Weights of a small GPT-style language model, trained from scratch on English Wikipedia: tied embeddings.
Each number is 500 + 25 x the weight over its row's rms, rounded and kept within 0 to 999. Layers, rows and columns count from 0. Numbers have three digits each. The size before them is the row's rms in percent of the matrix's.

# layer 4 MLP up, 2048x512, rms 0.055, rows 597-703, columns 0-63
099:467536477498468485510495504498489476537454475512511526567529483468521525516486504522525514492510500525507478519533556532529533453502477509543470523461473516471518538519451494523514478482517452
079:535505506497488530503523477486461446518482474546464496517501450497471477499481484465492543525507504523480485450488544489490536500496510491498482470516465500490501513525507509489490502474504497
108:474527518489505503477543496517510479497500474507524466528503481505520501482480470502513503480498539519529498521463535528486494509521534482479492510498489522487525487482541523523536508521554473
096:518505490489488511529457503504504482541483508488518535529509507497517477510514522474517507500513487539486508524469525504476516469514505524465523514485527454456494468491489456477504542508479513
098:448527508511506478506509492515466534502510508523467513518509456503511509555509542464466505483502490511532460482537488527525476516476498483499498492487496523490523531526451514531514481450460510
085:480480491485494510477439474496521547495491507496482500554491496540460489478457473451461536497467481519486467506500528490487490567528481496490470461498481436524491533511558466465454541535546465
098:501503508504547477550500507499523527536501472506505487502488493473519511493526521469450521518563524478475483500468484544486486470463531525503454500496494494499532541437482470501479483504477462
096:541509497535490534529460519496490435486540518492492469485465500540469447512439537511498513515581473499432527496476472527430523519512486471509469519549498502450508487488525529505479505548481470
107:516492481572518504506520506511490502494540507481507455487500472483485469490523497439521513519571460435501503491458481488515558501484504519473491505505512558457498502498477526484537466483480482
095:483519459519527471490451518489531505431497551503492562492457452466500498492530527473527557505506484530506465491475472494495509463534490469524481489501495508518507539478489497510555494474519500
090:497549478540504493479486503496482474542512520481454531511473481478531487473504484540509488519501477512499530466458540505492521497514533487523545530441474492500477474461509521512496506509503529
096:499533486515488508500481524484494512509481452484459436521542512503505494512467505521519491517485498524490504480461472495522471524493526523511452490458557514485497495463495506488514510499523528
098:530432511501533483541496467507524468486502501501483507498485544541521473485469507476506451489522537486526518510490495507520497494491485526489485535504454521512530466464484506552493487507527492
093:487493485535561511505479499476551473482459505507481476516500550483534496493497517488461479473514511502526483495523544547454536490474502483515502500510498540553498521498463511499564495499486517
096:536521504520518522479527479520505477534525500501467497504461545484531525479477518487488517498485496474521479516507452497534502542490552442525506482548481514483515543482443480523518494513488474
101:496463455479439555493498538540528518513442499481544505504512486519481492517544529512505481492484508491523488466478469477527480474495521513525484538495520485496474488471510504510536444490464496
117:485490509482557483512453486509499450525478505497507462514502516497524574528434517480508519502472498505494473498500498497514466484528485491495533459490513491536474503490514544471497479523457511
106:504538487490514541458514479528542511500540490482495476491513523493522546503528520513497537511514504468506496479526493496447451492477467485478515459515501497468479514511443505515449490480516538
105:527489470481470519487475454517530559495523493478547479496509497509504487523469495505539467486548481444496510476503482540526475469531499481539537495488528485535517514493493499452488544500469528
101:477496457496469499512476476517482526521497498510497509488494480553472511481497504495516531533511494487544512457469485515544488481502557522509497466465453474542501525485499489527504485529529503
099:521513473478485535517507497506454510485518520439546520449484492478485512505437477528467480469515498487491480494496538500558502490496502510473485512514479555502456503502486521485553491533498453
109:487444521522492551494473475482539505502469520500517517513515559459440508445480489496493479527484497479507504517512516497517515475475486517517509525446501488494508496535485496481482518500483472
098:543482503483480480464522467486489523481498516500523471554487517535504519499484514503546437486527472470467472503455532487517508479544499533519509498504510539511549547503502499479528522536493545
098:501489466501467480495470515492477497553497503552478508507484504504528465475482493504554546503506528516538483531534509514485485529504489509487479427472495486485528483460506517497501455474498491
101:489522474524557541474496471489443487525446515532487487465500486485505475496505460524507502544443508438512472484501553481494484471502500491448556533507475523516484515537505494491466474531511461
094:490508513576504500541455505513491499490520516447510506472514500482529503505488491534526470473508501482538495535474461499500503539522528540489507521470517544533504521486505503490528489514462526
100:497487539519490537486496539460486499528517509491529506462541508528511463564485482480503506523490517557492479535545461510499483509502471515494509507524473541507461460466512473443507510462494513
109:491502488486520543547506433495495503485528522496491499484527482521513524534489510467516475486524525477521510505465485526476532476472594474462477496473503489521502493536508493507497496454491519
090:493521480524491516495522480502489428480469493504474472522467454508514542510451503496479478468505495547485504485526482501523462540448486483481478510474556543497470517470457488506491512527551526
109:461479487459539515471461531463486469495488539505499456526503518522459488540535512493519495506502460510507471459487482496535492533508511518508477520514454472448519469504535450489544470517446468
109:530515484486504482515515480509530505457485494496480527482481495507464492514537503465459499493521480515537532529480514457505486485483489510520481484551462480481513518502492478512543543488496495
101:510498506528460498528507490504498486498449507518558472476460476502577474519497509487481505482470559545493511478476495502493514480473534456486508523532509469507494517524483503475472482502491472
102:514531473567451510462452482491461555534432537511465509499491551530518500536499488510481531536474480485513508499502520480513521484493544506477526556467485468516458520514499503458493497485503496
096:423492437468471492463486504460535475522515484474483560491533510465490537510540522505492458461509479509547521487464483445460500496500503530473516469484501522506486475508453491500511501507554532
106:521541431462498511463530489522501495494483501500460487463438507525528501456500493480554513530518504484504503472499487498539531492481515490547516501502496477523481485441503477474519516471495505
099:481477451524544502529505465473480544482526503525465520433503492495496522543517507478529459535493497485467526531522516536506503532496521499486464445478474487481494486504535509478492523483529503
089:471477477519499526523493530500482476534482466484464469500525545504485507492544469491471485502527447540499525527477480495494525543458552499519526541499524492501489477488529467484480526485481478
100:480514468473481474501502555499502530466483492488497506500485490530468501512552490474552487488509472487504496530503542454493453478511525474467511516519489497505469512479461508469502475467466513
101:502456511506483505507487478524537502512499494498501494485519481490450486479487455459513556493449503478485479500514487515484529502515496504475491502434552514494485475531504509521516527513512465
104:454481507553468502483494508514468506509470476509517535530482515491440515509445468519518470461479509464464488499511487484443459513478484504460505474519510497448511480505495455515477508480507485
107:542494544474531457504526489476517558508462462437538474548506535506475503485529455512498492498492516535487555515479482536499503463474508502491450468499508490533474505509547528539468472511486476
100:461475542527508494487460506447532514506525531491516527500488511495453521469509481500520516510501466480496495486462501512474542510525513482474511528546513509501491485522464501464537489435447526
092:514513501489500527503536515506529497492504528487538493481473546534516491521511487501467487545483516527504496467523490524521537487552574492490477518451475539505480543543494502519461486491491559
100:454490480538521566489503558483484483548492433491520510509491489480500455495503483484531525494505469496502478520470486495480469523493514524511480495515471520510501512511477490486455500472479475
094:477511522548500462438486497447516499512493489548482464493549492588464527480454496504464464529515509499517479468459479474519522450498507516489495507518485463481480526546477509498507468512499486
093:491509458476516473481427522460506499488494499490491511461494547537536501514518481514473463471518531497483516500573443495505483506493476489517503477513517519497474500521500462506497501481491520
105:485510535500509515495559539520461497532533476531476496524485511506535501491474473503492521526551550519505491532474470488485469491477514503485536486492544524487517518502490503507514517492497481
092:513501482417483486467478517499520469451539540490459488515463461486501501509471455525540542524522480501498473508522543494483512485482530497526519546480492536469497493516477502516450477551501523
102:493489454523449482479528493483522490481446517467469497470525468479518476497499480550546509473509476461490490541497519502501491503489506535478518461500488515559485489499457524529478493459481519
105:480484455496499518523513543498514513529462534454497507500534511469510518475515528507466488447524451520516491489492538455483479512480542478470528455522462517507483465506487487497526499516524481
106:515520478472510485525535479497468452483480470496519515533489515500507469499541551513465528518489488497501531469488475445501487530483490501483462508477465492514472484523521484522507499486523515
101:500510455497461480504493473504507529504481514533503525498462498475510551504489488449502534497509500510480500489488521481477500488527484503511526454495522516448498543481491496544472498507500502
100:510506456543481526484482472512520503504471542460507502529527495510522487514498465527459518506500493471514494514479517532529481486510534499562518507550490468549519543504475513492490488520490484
099:523459468459493510530479499551529507520495500536521505513491516505479462478557490471518516505490519526481501478445545519480522503535502493490494521497510507501519538534449464489503560496515522
104:526502496547509470504508540528530517514472539510502515465463479495513517530486515533451549506503543476549527555551512493515510491495515507456506553486499452501528539462491484484493490507528509
102:517505441464496488486486499513501523503483496472460464534474471457530475515493535521488462509522480503491530483470497510505491483526523518468479564490544552512537522528492483500549491491487521
098:464513460481528554525487539467491501508469530516496520518473504509465479479507508486503509513502484508538515487529473496509460491478496524535517517507507503515530525484539528503472474514521496
109:547535498525534525532542479500472530526510520516480537436494529470522501493468495472457560518513547503446464523462528509499534503551511497457474479493476522484518464473457538461494483486487493
094:479488523471508519463498468529440519528519547516488500508515483550515492496520488519484516516485482520536517486488514494502512536457507483493525460508498533474486496514507497476509512499530529
099:478516523516508488506516507516504467494538518481533523533500512473502474519533500532485451512549502514524471533523494463511517518494515529472493532494521489413519476442512457524458491492476507
094:486498501498521535499504526549484544507519528529514500488500472485486526522505492494525495522460457492460513493492531525497537516487508543487491483488493437543506497482457459484461472480548472
091:515556514480486504502480507515486496517495455468454477501496489471458505535557498469474472491477514479523493481543557485490511518523478497473498523510488507465467458513488446530504560493518495
101:457517489502457469477494521552500520527508456556546491502459497526504475522479495520506456520518491518533478488509509516563474497517462455505500445452494490497438522534455493521480525537512505
103:497534506510495493496469505491516523518497484464524513492533527469491507466503527502498470487511496492504497493484475516456498487505532524513509511467563504461557513463475464492517510491519493
092:534476480520500533541499506487486494498506524469525490535496497504535531466476465540509506513489468513530498498481491523488482515504530519511514458471545471503462504506459508563549482492501541
093:487459474487482504476520537529494501475535572486461480470480476521453484510522460531534488454526503512480552447489495488467457544455513464516483561536495483486494485555495520440518494510473515
104:509487466520509469541446508537509486499479483482484487531496469485518471470511463487482479490484497493460503485468533505490514445522483517522484537479484535481517493525517505474520525497511519
090:493491536507478502502483507500513520465520553459509484541479477493465493487467471506500503527521510526475472509518525518523546487491506498512510468465532500477482489518465480494525474483464515
099:497495501496462477502480488516471476538465480517491536523467555479517488469508540540520505488503526526522477482479469493479469475498519515476516499488507488498504460478472536498477508535536509
086:492508513461495489457487476490525486499495507504516512516507521526535496465505457531513470547513489496533482496511455504505450492490528466545505483512491541503506499489515527528507460488457465
104:492485484486500506512498489526546506499512485477510513529490513528526506522526517469499521508501509532468450474460498466455498474467502523489487498494452478475480520461521507442467524479488487
095:479532490496493500496405456501506503489530548511492512494481510465532530499520515477510503520520469506512452525519495508506523467461477501503505467501487511488498530498472513487485496500530505
103:485533481439524504477511493481468503515484506505467508518493482503533478510480504531504517476464503427489490456508511518516528500525465505536494527480445467528510496459483539507504513496490531
101:495501505520491519498494522508488479582498501460518495485491526486505467508489505527485490519458499496533516505505460501516450496490535497537506518483494536464483485514476496498476510447508485
103:474460479486544520492449541534544465489496493540523488481517534535539488529548506485491458524473474497462490457472525533521506507520475473508516471473521472487510502486514471493502482524510488
108:492505456544511486485508484482463542534475519464516494460483487505516478529505493517532474526517508488470521499492491481511518543470508469505536501518488491513503499517523437524499488494460467
110:496496534522495462489511484460542485481474507481450504543502478451502509481526495492438521495470512524509506457517516480483478435480491531495476463525501483520498499511550486481478494532491488
124:530509518513530499485478534512540513501510481488506499554470483535505524522484518517529467482509458520459453513501517520489526491500559523464458484494489517549521521498519511495493479516532487
101:491484512510542507510468507523525460503500495471529515489544516511495501467486525503418493517519472492488464555530505490496511463469518510498485517524511516503485532531505459465492493488486481
091:496489520513485488463447508518540477451473506525463503535518510534451517467521497446520478517502470470481446470472562502472483520512446469461478506496520489489515483465514535508447472482498488
108:467489514510488477505516499520524508505482498463503477448537491498509508463493521452508547482520452492523480560506480505477521503476464524503500522467446491477515485513482552509499538477507476
099:502510515517483541497531503487466520523452465420501495513497475474474549504489521544514500530505467574506507513462451454494509492496478492479540508526508505528533488493481533471524487546472465
102:515526548528515486478488491526500516457488514462516502512500538532460506515476475485531538521514513546434487514521534488513484500520503484479508474508451527466523510535484460511521517518480506
097:500527484507493521462506480500493523461523478512486487532509457504509535510485497465517490482497493497502489444486513489496469493502501487488493516488487519538531493464513459480491509467467481
102:541504480520492485522459493469467527490559503531551507452481531494530489495479521514495510491506482482479514501508465458490496463504542506448528480473460486465482507465478492467478488533546502
104:502526479508479457491520526510489506510564466565516490533508518483467491474530490482491496491508525513493520506493471528478494513462510473508508490524504494493489525474516526419514502460483461
092:485523505509482509498496488507511501492507530459472520538491530504510477506510522540472484519492475510517507460479511519507514505438496488494534493501495530490530524490468516499509467497485563
095:499520509509523480462465479528469407510460477448489539535536473496463486520513486496440516490503493526530504531483490451506504475487488470459493506521489582475507491533482493534533517497531531
104:527463493480479518474467496483485483491513502470500517527538521479497473523496501486487494516531486480507501502549486503490483507519514557514471527525496542486520514435493479497488555491530513
095:491481497497501560491469467496468507523500518464487462510499496498515536500518523516482508496507526533517500487497502510556454495454510524491556482487524538533469517550481480474518501498489482
101:486501518479469506502502511481490507541472530496507456508470490526531469527498463499492499541483521503486496494511509475492468503461515482491483464499517503475529476464488523485540541490478559
100:514469499503499490518521492520505528528488532462491491480518530525521465524472515534497462502497483508487516493499504483516497523542511487492516484520500501491504446479535475495539526497465547
104:516501480515534519516464493475503511503524549441510503498510473508503479532513556530499504518545489454493561542508482482498472534495531466509516465515530505513466486518490477461487464490476485
104:503532488494509508461555502481504516461526498514529524457494513495476475526482505512562455562497494565506515491463505476508520488490457492519509446484488499483474487473535491565503513533512512
104:526489469529503529485469473481496523504500528446503546522476481488530475514473499500492504503508528488502506523498501487541525449473503483520495501457516469523518482489491539483504477511517457
112:506473496530497498476502493488516466524508498492463493460475495532541497474492488480462528493478563565503529511510525494492468525477547472514470503505505496503543548514467486512539487439509480
102:512475491491475511520499528491507499486491468566521476456484444507483486536514409544513529489523518428457495510493504515494508468451491496447481493507508515502484512486480529524473536514482477
105:495514503473504502460482474515525499513512486524491501488447509498488514477527525462509522501476496475504502464490510462485518507520478546517503534518515506526503528517510478508512492527494499
096:512543534481529487500536504497487495487489503492516519471536501463477482543528501497510465507477484488506476467455526480485485474516490495450512484520519516548467517536511499483496494478462514
101:531531525458558449514524547478507466501518493510524486509506502495559474489504542470534499546526503490483532518524492516533507479487528529474501542514484519495482469473484506495531508483521487
098:500496518506458489487506504515489534551516465503473481473482534507517551474510503485466508520518517482506448526469485531484447478473534446490478491464504514506503499506480497548474512492501465
106:516490476510525548487487446467504537513479524471548537513469500546480470514555513463515516525525524527507514470505511497479506527491510484517508517537480473490502493488497440516486487509524506
104:495526491500502495477479464467493476502502515526459459489513485510445463503507559500487504487496481515498512473464540499540454484502522455451522538482453454501507513498480520528494506501435472
099:487490485499533448516494540486502493490448475495483509500459477475501467497455502523447465492547504504493526521485497524548479496540453476498498504490496493510479494536476561520490503523502501
090:500487458506527501483478496507525472496538472510555500518512492570499488503511506501482464521541477547501476480499516493505474534513497524495497535496476479498553544473512486498525472512502492
104:498494439516492465472465508500537476494518517530495532488483529513482516495525544564495547524475473479519462485485492507499455503519494510475469513501466515492476546513466526497472549514539483
110:501557509536477503492477456475525510483489480483480484474486505483483511479488487463478491513512482502493498483506504523478467471481546454476502471491507504482532511473477507529502509512509473
# layer 4 MLP down (transposed), 2048x512, rms 0.0835, rows 597-703, columns 0-63
092:516503521506551493479457533485500481524465486473519496492478492491499471495494524508526519519496487542500478548543500478442475506517516513461477526505505503484494477476485528509518516528526513
091:497483460510463489455491530512525521455496549485503509498544495533533527465511464524463459485477529539507513522481433501504472547517461496488510444497508469481510490484516470509475459489513518
099:465505499477530523512532495458515505493484477502504485493426528461460551517501519490495505495515465511497493483506493522519490471497484499479528492539514500502562533494495505523493516497480536
098:535484534430504482504510487464466505523505485496456498488505508479518425526533484473506503502501496482497490516486476526507489515498472457502511483512519509498501452489508517486508472501476475
095:512524492517502533455474528540494479547458472468535506476502519486514496479531529509483479491477459538481520492536526498490437501500476507480532478504501508476495520498533472540493517508493494
091:512524483493496426486493560536463518470503506524469494495487498458496501489494518526503477490462486486487527507488513481439470541500530511503533521542500511494527457510514513521490457487485486
097:528498480500486502487502533525493519460510513499505517441473483481514484514456499454498507462518465469545518526472548491460523491535518524527483529459505463548493476469490486460493490493499469
096:516519514518471512527532479518491493493469491516494514501529496464509452534526504537503470503517467474469544506482451507488465516487506515525505474498501544494533429545503469499485472542509509
108:501459521493507523513511499456453504526514467494516446482512511464475470528516474473538470493536452554456484519480522548495489487503510513510483486467459512496462490509491501480495515513456512
092:513513537506485424559499547471484464507505499444489536507485535520495492493501460528455481494493477478516491500527466490487489497488482522499536535492487536505516511492467532495491516462519506
086:501478485481456492492464492488506492515524529495471504510493539507494518453461493518499520529477552516432487515508548522494505527498517519533472436515506540484524535496466503481520531498496507
090:487436493517520498505514466491473518509496493507471470429505486496482480522517535509477473540507520535478514504448497486500470504518479473537482471521502533506519470531521505520496538510513504
089:525483498487506485487464496556473518533526488499461497499526552500545526498469511500524494508454530487449512517551533510524521485501442525465478478484497535492535480512495525478537472508490494
102:499501489497521535495521525493520544491468534510503492502460496539529491483490491499520493514488461492477478506540533507461496514469511539542544523488480480533515493570498498488484467589495505
090:546482518512520526469530474524475488480538519484512471487530486499515526482478466509498466476496482450464484478498505511482508489501504519453541486467504509504505502496467514477471443506459506
108:516526479484515474486471507482516492479451536472547491502514513522477496490507529538483511534528492480463512500499499505489457511477473523515456538541504504531468496486538472493504514472483528
114:521488524498514490524519478495494502439502510506459506490489485484526510461466479484487516483505445510537479503485531517508512467510477464524487476499515520502485508503488519462466497500463496
114:492485470533489500480490521506522482523493495496486504499508505499512485497532494462498490510500530515511489484495491465518485502486485538517516508469483500516530424474511505491528509485518498
101:497470531510561502507523486524500483467527532508506496507492494494519495530493532497490468498495519484476543464468489509459475489493481490516547502530466491478537483486499500494497518519524509
101:511517469482473437516478516473530514495464444525477481533505489516471470509500477488477508482502479459470481481493524516513484518504485492466533509464536481508480490523489504526471516502455524
099:477487537520485492500501481514469473548487505531499553499492496486510482486519497489476530502495488468510495496519504480521515513490521484490487494517525465492471539460521517489510507504521505
104:464482535471528493479480507530486466482518483527482496523480486510500475476465521506491509511494524493530478460522455531500504538498500543525549469494486463513501471504517477514546491491559501
096:525470492520491480529505507515497525524521497521481498510506467496517485502481528505493510483497514471514456534481465476484513471486504518553518525494474534515484501525459510502539503492484506
091:480492478503531557498516480524510537493460484466479505493497481502527510479501506497489462453493501513547512531544494514535540475534499518494463496480506497503559485525510488517488531477462523
102:521477495550484519516485494514429481532488490507497473476518461458511516529463471519482492495498532503490531465472496491493479509485478494463511485488455529484500510533481467511478499499484450
084:509508521455511526504508524526488512488491561500476503515516514509548488482497461479468496518471478500548504463496522462506493507501524470532472479533501518472539500513516488475478484494505534
101:438489471487463506468515480523460511502539498487529458491505463500487521503482517546484511500498524484456511533538482490514483471476470479477472536482486508501519482513484451466540501463448524
108:479479496512543496544513504498453486473518437498480490548534453489529509507509486494492464494494490515528543474490485489480502493475498586488532491505480459483495535545504492488520510484511493
103:489496489457475464484496482512521546467507504489560467499512526444509486527464521473516475469449517459524490515491501501476470464515486493553526499560504420464496475547554515469522498486471493
111:475514494529493492493524524452518466499493494489506539441513516509503448513483487515484514509466468456537446501543510511517521519508498464495476534511505506504494500509431515514504519485459507
113:496488509499500500500501484492506477488470531426486497488496462499490508523537491501492494493469489488515517505451540512477533477540485502482510498455493493461489474507495471480561456541471504
100:495494507538528521481470533491478452485475495547479491508480542555504500453465502450492501475565496504468510488527519497462507512484503463538525470499502526499489512488486503503478502442557500
093:508498542500480487525539507472481508495518512472461548506487494498494506496489515559543503534509484486507506504531516527541522541509537489499482518478517519489501510499472533524497524532560480
090:514525491474486467510490523453467480514534486450483515505512518492526498505475495500563488481502519463506525505472496473449481507515481492501506541536505488498513491526466506517457529519473528
109:446477528472510506464511509518507469461488533512500490483493496460517489542502514506538494467444510482485532483453522504517518453514491482504505551465504481536470500502495473512497513472467512
100:496483498486524460520537493507510457498546495515455491493534526520528532519490468428532506507488541493499522504510477480537466505515504485521509517460514514501521466544540509485490520493482515
087:535505505525517482489515484496469506499520457473497498510509486483516528467471528479515465505500461462440511529503503490450518459501492498502508455515502535519528472490524523504507524514510485
091:486507545437501510518516495450507512521488497447520475510489500488485501502481469500491490494483505491462524506480524442512528512526525522518487511531567498472542513510520506514444526498465518
094:521504488529513501547509500490497568482534498474482500503522488526537505492535513508531489498497518549510450502516515499526548460483484535519482474508484520476483511485444474510479514535540520
104:493491519523524479495475498527470488543479510479468484470505466523477543513487459522516535552485539459515476522489503502513510458483481478500456514503491494497473493550461497460518521507480541
110:476547529461501470483497493510478455519435482479577465529487504488500508486492566541522481503469471482495483500485512519496504459499467546474441488477483500519530501472530460536436514456483485
091:505498501510510459504536517456495442498474505473487485482503492494491477492421482469532506532501498465500481507512489485472493483495464465508475476517492521485494524471511508485515535480511509
098:528533502533493487509497445483506540487530533504488468521461493511470502528501479468469472484544475488492486510529530524543492498525500466520527513489486492486515535516505514503512493454470533
094:493484494517531474491476553500474510491481513473497489468526467487515489504457496515481489505444481477490499491468464526477524474498514514512478502513493499517526546481474506482484515474474552
092:483513509467505512519471501490489511479489493491507462470486501496510473472531476514523518488500498515495491473480503482527507520524477507471568544478506483493528479529557530494487542478428499
092:528476495496479502475537515517507491495483482474555508503489485511483487497476449528451487465472497482493489478468503528534480527500529550486519461463532478467465508500488480455500475501533505
109:493532524446445543466523495524503514462531503497505523509488550476502517526510485502490535513505513501508511497497498452445488501529463511483532485488538499499504480510521516494483529497516434
090:518517506471491498440530547510518456485495503520514536477482519514535482478485492458492498505481520545540462526522466444477503484526496475526505489506458450453531502495504493492456522524451478
092:510520502513483479513518504500497459520505470508500498499558503494508493452513501494496510487462539480540528508501472469479500471546473500520535470504483529523464448505519506475493485480510483
106:469537515473537474512478514502506511536461480504576501486496460520550508480493532475483509464508499491458535464508497472460550512518529528510515523502497509499495468487485470479472521496470472
104:506509469477516516500496459476486507485525516475451491485504519504499484498480479535483491492465504533498484524502490489503523516512472531487470494516515462527462495535528470539493444500510478
094:459508519482545497534459508493488484505491510494550504489490499482532485515509545518475514487461451466519532489525526478527520476498509547480507537492528515505503504473490505507505498502487453
094:488547505539499422536496496522492476494508517473514543539484503497526482497482498500464527512473448504518460534475460466540475536469524507499514474499552504490531487498459482471465488510533491
096:508487543472528517470525524448473507489513509527507508496519469511508481441546510504526509469544431525488523495514482520493534481507492491538528518514550513496515514496507479500517517494493498
109:516514480506469466511505440476516481479509504510544474481510540489525524494494530490476492480491473511500482564509515536493490517475478461462491515530500519513530522505512512485475495467513461
099:507516451539546480474472504503523490519544492496469509495477494488495470480506485449487524507494469497461481519472498511436497512471461478500504506541530507483500468520528520535517531495557495
096:487485494490490475516498477475519487503475498471504525455468512508494508487513494506472548492482556523541481525467491511527509519463468520517528571518496490483503526493485485472530512471512455
097:478490471495444520514514494524500491515527522479522516494500533465519469466511506499484462512518511503492521523469517541459492499501477492469528547532476533471491514450470479447490502546535485
094:521505490500519483484496534492504494543492513504478507470496453482513458506491537492495489563499488477522560544479495491477445499502510494505497454481487460514483516521516474501518478497536454
096:499524502524505529529453512490489542500473498496507504511541515513483511527476463458467500496514511532437493499505558515524466524492488514509477556520491447478511498491531482481495510501516526
095:519522520507521495490528537471476472511424480508462547504477569483515533503530513520511470503499483469461492499496528507479487500486494491517549499473510470502481514510463491541501540509497481
094:516479481555481506472472538488503477476478492493457493495509511479485487508519476510502494490522523513511492492529554516500464479472506492487510494497507476515495464531509494505530531483528476
106:486507479496482506514540504472501502481518493524496464473494474508486490505484458489515489518488509519466508505480512521540471466520510500519538541461513446533496480512429465524509467482509510
107:467487496467504483520525514472493500480464479529502544484509507484445488512489471522524471508480489496469513520494507527455522493472469460476457526480510481488488490483484508503514513491481480
098:449485479450478504495483502491474483489498504471533484517484498479502509460491502449440485533505502522502522492533465441506536511527498492474521540504406481509554462522505505546490505452523463
089:492504497490490557518477480516484530545532563493473493511531518542501492470445511477478477525450541512527523491500517508489503490519537526497536513462539499446521498488503520472514503517508513
103:487523515483486474462469553495476499525509484499494470447501471518531522502542503568518490512461487471485529463507523497519497513493493466519481537497514519473473504568519498440505477511488496
097:481505490463530506491515510513505471454493488511477484497534507497504507573521518534516525553541523515496502466541503494450505517484517474531470473524450483516511535485508487460459526506528520
104:507479514491487443487499500490495414459489512504463489508476495493488512483507501503526499489477499491499524539533533478513535490482502501471474502482522421512483536479521516501478519488489497
101:462471486484469516516483502523545540524534514509449500515484477483464448513466488481467548458548522493466508469523530525489498485527484525513506507524492463517520481472472479472503519491525492
096:488521539571500486479527481500487476468485477519488530496540534487453533502496509420482477528514530502450495484472500519484515486447444508510499487511506529488507507526504507472487463522505549
087:522520513489510495465517492500510504457504494527548528491504519487518509504597557486477507506474482481500482519495482515508476459508481509488513477541475493506499491522455535500496472469491468
100:534503497504496513507518468489487489484524490488517475497479469476488479457503520522529540497497488528536506476450499485533479480501535463467538473453507501546520516505516518469465537474491498
096:512546546511451488506512500532500456434500487515471502499460519480476512491474518481453485543506487535490500481489525501514463458512489494466512498464508490538467502542501515473493484484472522
110:501474486511461507523464496515548463487471504496496481469481497494506500525505478512493479504473468461486516485504561469509549483513483501515554528499509487482498492509480496505511502525468477
108:492501498497477500508470520493448488509505474457519486446478467504511439513513501503536467502430482467469571521505501532517482495451518490520477512552517529507502491472490486462475461468514492
108:500489488504460514473550495492522481483492513514508489521522491503514504491480509478499542516504508504497478473511468484488529493503466513512508481513483505455520491509471474545497525484481478
124:465526551511488480462492500530472459494496463494490553542527473530532508498508543562517461490486525529523447546535469517457497500501526538505493499479522487531501525518507474530474474500512515
099:488478492490488489476499507514502459492499508505525476532523468533555491524496497516502536494487506519478484523505502528441523470449521544484527464563477490550496487447449506472511483512501483
088:554492509525507496531527512465467494557526490523515501448524539442481490477493510515471531476487516541502517491516444508511556553482472471493451500479499495479487496500487484486470517507506475
108:513477547500492489485501528495511492521505497481460491490528517512475500469520507502495515497517533444513466534490485481507550497493503503494481480530528518488451483478459489511475483444469499
092:464512494483456549488488485487505505530500521471532459479496494466512525494557489475475527481495467493475462495492488507431456510500517525461508514501502458517493478533500528485528497494523462
101:494516506511489528501518545508473470538486455473495531518485532465489530489467497488522496523487505492491470474518468481504535512491513513527488465460481485473470492502508501503518505514523534
104:518447502504491485466485495464472497460445501505478499504522453487492487487517494482494498493479522474513522465503488501531514490481525489481505532516507482446517513515462501486496522504474519
104:494469470488519506499489507481514486504528471477470463493488487504561522466482510534501486449474488482516510477535486534494536499560503506502520546496493494500488525510498499479501496486511475
117:515551462494479480488508514475497494509527475503503512503518494517478498521523468506493460485468465488541528532512529529505510507477530483504518487492473463466501510481507462526512504443486438
086:489484486453495505500513507530517488492490521489509472495492535473520424472514472504485526513473490503481493453521510488490501485464556498463505473516521484513538450580491472472541520498518545
097:441490477501482512529510494522529536510492531493527483532458514463475496514502505498537467474508519530510520538445478492515475501523526526474508494473510506485508497510439489489495476491444483
109:496496445490492475499445495504477521513548471487500475490502496536512493512512479469522485491487508496494457521479517497514491509517494553491514549504482489502535481516497525493499514527448486
098:430517517473503508509470528489499509522492510460525525507530474524560524516541510458474492503462517510515528538527474498535527524495522532462484484491519505476466487513535488553501480516481488
103:498550475467508454494484522492460531481486488467508519507529499463554488469460469501513541501517570446496510502481502562481498468505520509495466453489438487467497519527528490462492513515502491
100:529491495516489481493515536493473514469496480504506530490491510492480451532496533529455514467490430505503510479465550474499482471470478527487517517477454498472489521537455486480478488501459539
096:501505514508556486500517504489520504471522494492510523501495469501484507526499505530510470509495513438476501520532488522528481503488480546539462500472526524504496480499512472524541475501486506
096:476485502541500501489469519486517515483507494526488466496468486510547514496438451509494468483507527496477457521454480501509519528461478494523527523501539472459509511518461524491508516486501471
099:497500490466506503499496462491491454484550551489470508492494559522499519522494529499511470471465486500489489490530488517485552471458510472497515498487482473521502481558542525547528479481485495
111:501473478496479458504533514497500540518510497481504487490538501529542518495509475507475470521529483513486493541494482499468490523459483541525477549518523543516484515531475471470531489505504528
080:536456535499477488519483511492515477548495508479513491488475442485539502496506491484498509493487488533488484491463490489497464517489522548529498429477465487484539480494500498565491483457485452
104:503511489485491496484483488501482514495525496513506541500439488513489506519526482490541511449502477483474521530474553493496502469529433556495513500489517455513475547514484479528425544499530494
090:469478490500503474487447447532490492500540492480514510507483489466479529516537483506499531512490514517519495527495477499510495497521516488536485517490537513522520494511467475470510496503491532
102:492513465508463485502496520515505474466484501504495463474480511475512498520489428543517487508508503479472533491575505490469471510505441489507505532491528485493480489516493493534481507519490512
102:525508494552495477493523491548492515481490497459463493478464485478501568584476489472521517483511474486487555522530503526490474498433479526462479507469486523493460509523544510503531480489497481
103:461482522485492473485513508508502520502475461492518549467497458525570477494528505506499520503507534480438445501503487474524497534469501471510496545521448514507533506510507508490506507486483507
099:447491498472474495461495489482490490506529507496489497516463490476455518481533500520552498516449506476522479474449472534508506544511498466441498529528525497490528476547469495518488548497504468
100:512513506479488480509491472483511518465461517475509483530507501502498492530523489513460494487522502501529517461509539480517489504485500513503483550528490539509482494523510506477478458501544524
093:482469499475493455482473512497535477502505528522474517477536438468498502466524499505508490504491477529486513498524482514479500445552527482460503525487538484512500548515486476448496570477481490
103:506502508517458462484510532444507514484476506489529483506515483489487519531461509505514569460510541481560559432491471482477489502467468524497468485495483502493519493525450469498493507471496505
111:496507508498509466479450438471513533507488505485494473456542497477511514506492497541492492541521511507503490497484536529492494481522512478495472481492480499495465507467475453521526511512485473